Each number is 128 + 24 x the weight over its row's rms, rounded and kept within 0 to 255. Layers, rows and columns count from 0. Numbers have three digits each. The size before them is the row's rms in percent of the matrix's.

# layer 8 MLP up, 1024x256, rms 0.221, rows 496-508, columns 0-255
116:143092096144108145122097132138165119137136124176140197117121140146080122104137103176100159168123100189136098142123125134123130154113095122184152147107165101160157152130159141111108113110139108151136147121132142144150126157133106128117136125161144111163145108123117151136136116147153191104088136125128155169146122121087176182164134128139105135085139126138157121090160132145134136123112175134146062173126094097127076140140112118123125119158134134141113115107133148122121100126140124131145109158165126132147133131113132128139132104091092144116148090155122127122092134140134118098097116120140136116076129144114113074108100146155094142143129112110082137180132138116094093149085139124161130115100112092126115076103113148152153146147085153140081141163120133150140112144125091
100:134137134158054140137137150161107113155151098107165129128141116177097125116155079139161115146133108120128148151141145103126101150145098098121112145108132083106103117135100145128097143151163147100102089147114150138125126072130104090147124130136094122112124120108154117102133134122134156138123126155127130138117130110155101133144123187113164106158166120162091122112093144154142112155116135090091123112097113136097119130111138128124073115157133155119159108123118180140092124132115105122145088107170155107172154119139129095102116110124151136118166160138115103139148105123104154165109153119136110130087185081127115122122142149155116078095087159163135085098118130174141116142122115154098139160120109128180137114145078119167145147120112133150144126097122161141186157125130079
095:164134079142083122119052106142144126146113084132123146132139124112139097178121159121134094064085100143143118147101092140107110127112115133075147111175129089138139104122117131139135159123136130135125130059100151117121109124120116070148106124094156133169121136116143139134131134129135193160108169108136145118162114150138134117112143144070164088136093108137109150123138147162139163138124141148160118123168140119120172108108132122126125139145145114112124154053145142137137135158116139179145135152166095125112080119098113177114101172065121129121149116099171134154105098108138126137108174129119146124120115154122160122134166146129145157142076132171131135152148104129140129121122116106137158134109127129098157131119125146129171119108106131126108128114139149162134116122160158
111:123132117090102132119134125157116102174119110116134139105134123131101151152111127144151124165120135156093136141145164173117101114141145119111123096173148139104111115150117096118128133129113162149153102100114167125148161108140174137154097132081129115092109132097120151114100132145108144134093139128143126138125108121159106145107135124174144110120070160127110152159202096149121102134114160150125139126141130106147104108151107072129131127144146123149118155130090117087160129151100159098135091172141131152085075107139095122115125135161134110162165140164139097106139123131124107156121127103142073193092139142130098108089104141164125117140099130112098135122155180137095136121191142162134106097112126140142153125085150175136117131137108128107176196112098148120160123121123136
112:158125131122163104144126162205109094146112138102118087115155107134127135120153159107164143145094114127119133113147134169123108130106145130117138122131128098099142143115152121098128091123071128114168154116117147110110183114156120150153116165129103166159099142138151155147087111126125158119083144097130155115147138129124107150146089160180118142148136129132153098143105125178141106103112148102163153144124090135142103092120106131123139121138115100134168132132139146137110090183107102152149127125137187131134121077140116098111164171146143102133149094151143183171169131130081120108103146152152137136096138159103124096163133122100133090129084127091168150127120108154158117147149090073122094087116122155116143134163112141104122121113141139143156137152146160135172129120146134
112:108121183146113131171152145157161118155092101104125144082121151149095089132149101121127086147100129181143156147114118141087118130147163105152122177148114094144127122136096105134149178100192146136051143124111096130103090143112092098157112128130113107129113133079091142111158113153131123149207113115125118116134121154125130113132166122120111139127149083137103124125147106113126126093113176164164121131148086113113133113115133110145125170119105144124129138126120125127112097146115124126084151168080134126170107098117136143158137123125120105139118115106149202140108164128153141155091129137093115127130128142145127133108151174071141108148119143142151112123136110118099124147129106150115135163122129141111107137124154109145157092095132125152144166098175124137165100158122144
105:150138101133164133146155126120150148145096108115123102118167104148130147084120162149142158111119139126138089113143127115133171178108157134123134137147153162113161151139128168157116126075124096170152172127146146145127091163117140135149160079123114104135123150162129121137124133133143157147154096113128157091173098101091130092109129135097171156136143140155097129165101111159103132130124129114131119143150121105154136126102146105134134129145118088160135103127143101131110095170129118137130125115130127116174089120096109118134135131148063125108105173189140132112110148137184088123114106120119123142147114097148136116114136207128097102116126100120138130075104102110130184111107116176105113148111136105112137155145159081125162129139139150117185107143125164174100096144139106
099:132131156108139154118106090172150093156092140128118148129110099122137122143106122153162160101098158141093162147119094108101116156135164121060091148131069168153128137142107135123109138158127120143075115127164128093107093117158142100133083109122167118120088108112105084156128108144128104122098124140138132154142122106169139160152189145109070089129088143124144069156140121113190119097109095100125120098116109145147125157088141142147100106139141148148145114121143134120153144083119096101106159132112120118140125140139119140130144182125179134118111179119139113143150169124126145120112135088115145126114142145135113108110115163099112132114106170152120149141150118141149139080130080118107165111131152141123143135156119128135101134136161127127126118166110089147134116140169179
099:136121113151126145128104171122138174101132103089123147096114142130143182130134108110123131092097111155128170121105128137169126152162149167101160132128098121119112152128078143165139127115130115136151114134124112100107109139123109131125118152131141126115124168115117094115167146139135064150128174155143116106103137127120140131134143075098130154126107152099117133164154080117072128099158114079134101103100146085102116143119107118098167100157127173189097158140153108127134104129156138165145119123120108160173121169127121129124172110104127126104136117106143108096099123105119159111114144093099151091108135141124132141117176122134111188112107083111092106102124092081138143132098056120102165151137110117151156116128138144144103142109125116163091146092140134100112096111131125
100:096155144145095081127150132144140147161114099105121058137115162126139114101118171103195115091115127135135134147084129152131106114124154107134115141167161149110111122139127088116109130112116121140116078097097121157081161083126118086114121141145092170190161125123134122155158137133129170122112125157126123161142143106098171125114125112157115117114138136132124109159154096136099129163086136098114113151137130120125123166141135145107116133168131145152105119133080184101098119094177136118157113127166122139125149142135138123095132180114106162138138135121144160147122110126125099119108091117097166143119158134108129072106106095143106129124135106131161167141155164159133113140092141142148111177139120161122109153135114114091169119126119141081169114141123100150168100162109148
097:186124132123105103126115126183138121132095125124113114131127078198085091087155091113124141142166137143133096129143165144143129109150142105122101109151135158169121128082075131126154160141156099189154143125132160102132158130133135152139107131131145105129067122131105115153141132133145115123081160096109153108138180149147110093108103136093150136116134133144147176150193123153127162146143175110154136171148151121092142137135137095154137163126102111167117100133099128113130142154143165172141098133091157136117134130089142118125139166106148176116073112095124078122084100143127136114133137114128136124137101094108156138131166136111082118098130122138162145133152146138126170121111105160134128106123143103099119106137108127154152133132160122109123124149129168144115121124100105
102:128137125090119143130147169120144131117114137157166152120152133102141116143160114157132087193157106115113108132151112151068104130112152077145113156111110134132140125137133188121168109128168149078155078129119153121085129125184110097138124157111128108079145121167102111119143117067114107116135162108140105172121141131150103109121116105081142126167118119154137110128120100088135140106111105110190130142149104132134093125136103137164113117114088103143087088115127129130081135149097112113158144159108126135161144117153108152164088129142111118116153154162192090133108115150139156124134123157120142139151085139105111100102113107142160153143132110132118118156162159117154164096118127115157171125102146150125168139117114146109168144148145156129118095114131130153112093102137142
100:104143156118102144086120111152152137128164130115105145137130150157098128125103163144123109126108141124140107130126139125162124119116119141096161167142076158126091150164128149095113082140164091133136099124151149179134129098160124079119123161171132132139135144094089178148122161172125134183117137143135115128106165159135143117127129171156153137128133143116098126144107112149197091166135090111085118161145137141111129141110095146170086117131131093155129112131123098123104113111146130133122150141082127151107093146154130125168145117144122132148081109140132136124164128157163183123152144157153169098062131104110102104109160158120114158109114136102086133127129150118115143091172091163098162102119141156125158132139143115139129120154087109138153127107142140129085109141109169
# layer 8 MLP down (transposed), 1024x256, rms 0.234, rows 496-508, columns 0-255
092:122127113117132145138097125129133089122141161187148125140148127111147129136066058162086107104118137127100130088102123110157111139135123138120168112106163098112083116096126127146121085150115135171124157130167148120130122166101154130138118108141120089127126075110126076103110132145143099117158127108087137100110146147128163127138152121156097152146149103131144133075110166099104096083121139146102078105107137114151120138132160117147133123095105134123112091102163107128145123113140109141130112130153146102175125123112153152114130130117118153190179144185114137159095119110127104102152129098158138156179143125093125136153112122106154129179142150101137145166106121110132131170149156114141108114107117085141094087146171134102107107137147118172155150145107160124126146142157109
103:125174094093113071116110125091117107115126120130168083096138099125119119129104145196133096136143123134146107119081133163180143122136109118152086118119111161141103115117118088097129155103123134160116138168123162132100122167085123140136109184137143127132135118109112124140088171139116168154118129156112110127087135113127077088117126164117069146133095143154136149110099125128132088116123131131156148173171165131098125132132101185135157150128122100110101172114103153162100132107151107137123166142106127098165125108164124101117123139116109138150152084134133139133099093105116111152133128129167148154148135104128118171113088107153095111134147123146129141097136144125155148147089165131116142123120156086126130091127098124089146136084122091145144093145099131125161130123158171
094:139139158098188102112177142139147134089131134140114151106159164097125141115118119115136154116134131126152142113177107129137111144137111152113131133096143156146120189166108183101153153097153122115114141126165140118174118140091160139106143176114094165101137138114139103082113083097090092126145095159145133144148135109103102102101138094155160110123153137079128102131129171110145102148118121132120136148142098147171113143161106106124151126122114098123121179095116109142110136132138168160112174088158154107133149127116109117114134096144148090110137154145103133130117151121127102095084122109110100118167160155114114152124134141132162123148142109132121140151116148086125136125143092131156163108145145102100097188163114127121068095099145158099119107179117155082121123112128128
098:117111105130126112095142114105142109183148098123096112139124121086177121112116148134121122133129138199114091139110165101086157129121137132120114123143174137132119137067120124141121095118122146137064086082116103153145142159130151133129109077095117145134123134145126128144158103165150109148099117098131126059139110129160148128114108142139082130101136108152151154137150109103127134126149107098133109136071163105149164170135124132124175112163113173167144140118119141143152139154139142106114129129144166143126160142131141089180126115112175179122125176132147149087147123132125162160154183154170111133144166158095143119106114120163122106138110103144122122138108134124130159123146114120100122138130122173162174138089130123111136131160102142112170105129111147100128110079140115
106:167110115100149112140155136095141117113124165100126129115108089130117150139112139139149161143146121119122127133174138130167109161125122172105100083140113111143101124137135126136132156105154117155173137151175058114126088131164113133156158176131112179149100101131134143149140150098152130122090127157134124110131086139108108158162142126167131086136147124159168117143134167154120101161124150111115126153134142137171108103132165117160157143117096138085128138095110131156108108110108142210136165149179141155125115121162111137079151119126136105156129129145123136171133087121093128135098130166103117121108101122136130144077129171103113162131150135141187164138099165135137128157093111148096078131105111129138132124136112170128143133127132115128118141127086168120140089099162109
110:116093148146154110120146152166155151111133143093137167116149126131083099141142158122140114144118158109116109160132122122116089128144121142117117144071161136145095138122142144150119122164142070181129153096123144153133126149092122171137107107157140164095128122102111153119134137181103094141171135145080119168145165177147122138138152113132133118095132132156138123115149119096103174127140118088118148095099141116159083140113122140120144105130132112116132171103109167147099110141100154134116134131138134139153115106125135118151165105122105117129115136138165135190120116120145123140103072113108143137153109121162167126099102171092109169121150146160173122119141075110099064136099122127112171145122118123099141082090130141116151146068130114151158102093110129070123117132113123
106:127124098111160174140113130119130122148129125114126095136137138070094152150133145132100154078135157089126136139083112151121146109107183137134150168127113126118101142153121124168146125126115141129083126106123103117123122129106171117095149150126155118104160146186076102127134139104153127174128135138150147129154166174108117169120115123163132088136139135138159111139087142112165116104100105130140136168123127114132150201124144145132115115127153132146062145116132122120139124159116123146134125133139082135133090134128147149107124082113125105136139149158154118127158112139115092193131073129096138133093145122128168124128159118064116129137157162120134144126131073127126119127168137136146143162148132150131147150095134114147153114128078134074147133150095098102121061147074137
104:124139186189118118139083130096143110066132134118139128124105122103106122107121118156136133122142100118144136169147130163147113123094105152115150162125113139168128139127134094101128172136116107107107135128110147092113145151127209141098129123116139123102137143116129075121113122086107125136135095132129106147150131080113145123112135165137119094113092133122101122098140120111097095106112157149113099071141158163111115112108094113163092131100152155127122078125097126133120131089115114103186158121109096106106092160123132150140054103163115124142123101163137133115124137119118107099086107085118187134186149115143121122120136147154130115107127110108149154127135089090074123150141127131083144113074138114118141120144100109143114119121133099107104101112139113152106137134159172
093:108114178134118125134160090134145074110138153128094156157155116105120109113080115136099131111107109093125131136098144150123094118181121103136139112096172136084088136127123075145112096136125105097137115145128143135160139111159156133096117115129139172135083125139082136069105102155116133164131132120153125105124126081140129132120066111110138141130145160122161136148109129092103163137117131157149086168120144128140145119148100138114128152142082095077122148121144116139129102119158147105128134130155133132119145161140174101169097112112178126195092124114160111150158138171125076110154125152108106109095128129107178128127136118143125132105128137118083133157117160118103168130165118100136112097097103121097124129130135099147144119151083124115116161157119147074112087127107115
102:136154116090130146089131106107152145099122119119127145070130140116130121136155131099123132112123133146152125202125130116107148105146146163127098136095142121159126141141102137147106110110069150119152143123115113180080167179138137146117126117084102153156121111158163138121194119137086081097147125137141070143109183152101156118124121117116133130129155144090146129122115142126123136202129149157134150123091095123165160139160137137110100129114114094101121177107149105150114127117124140093109152180113136128164117129127154128127153117116135131120142104150126099108101158154150133112138111107080164092140143129076108128105115173150110172118151149150169175102128154122077134111134125098124118097157156087145141146109124103117136143111077122115133135120121114137081120115130160
101:126099114137152156099156150117145142135115087098107134120142155116112128135125148137131163144143148136116167133135136106115100164161154108139152147116161107138112128123138133069099165145138146109124107135138143122139139111119098156147125113094089157112117114130130109125109101057149131092162072127138113145155181092133107128203162157138131111112114169164144115111110139117161143133094110095097089074139145138183117118139144119165089121190159122076106126116079128135133161104117128160126152150131132144112150140160169155095116139143162136102129121104120102153115142134134102100120109125109176139143134126118130087151117124107133089110093114095133128156143146136127131140167133120154083115100120139141106169111146097124099124125117163096129086172069083135157132137146153
108:117137106107151116139181153129127116131114130184149119148138097079163119145147125161154118134145148090159098133154094081103119095100159132127114138091147125148159090104153141132127135135110123136189168090127137112120123117147119162109132137110163127135166158114151137117153066113129103121102184101110143157093159169133131129135113076138154104154168093173145099148116113089144163088117154131095092138145154117123148087131160135125098171154126131106135122138152146141108122108110121123136134165079167134109133127171118147137140148129112110116151150170136120133152134106145117164146144143139098176152134161101144137108143140117163147142133184143106098093168135125164139110152125072131134098125097193139138093117145147149127149146132105149085105142118137128120099134117132
104:160107160090116109104117126136106127087138155129060135109111123145088160139108145115140100118119101152085083152139141103167182159114111100099090101142128123143066095171167158111120129112124091117181105112132140145115113130119133144103159106112115160166154122110099111128145127128143163138108134108135074125140102156147133140145106134152099118137128131127102131117126092122109117080163096103151110130105149127128157114133102163169144163127142103120125125130140132135110107126123119150113105152111116120096110122118119142137124141138127142153135132115143129133104160125148107147168204159136147133090154109143107119165146114090100111077130208128155147132147142128160135124116152132130139071137098156146171165122145137125134127112099116152150124088120109169106108143102207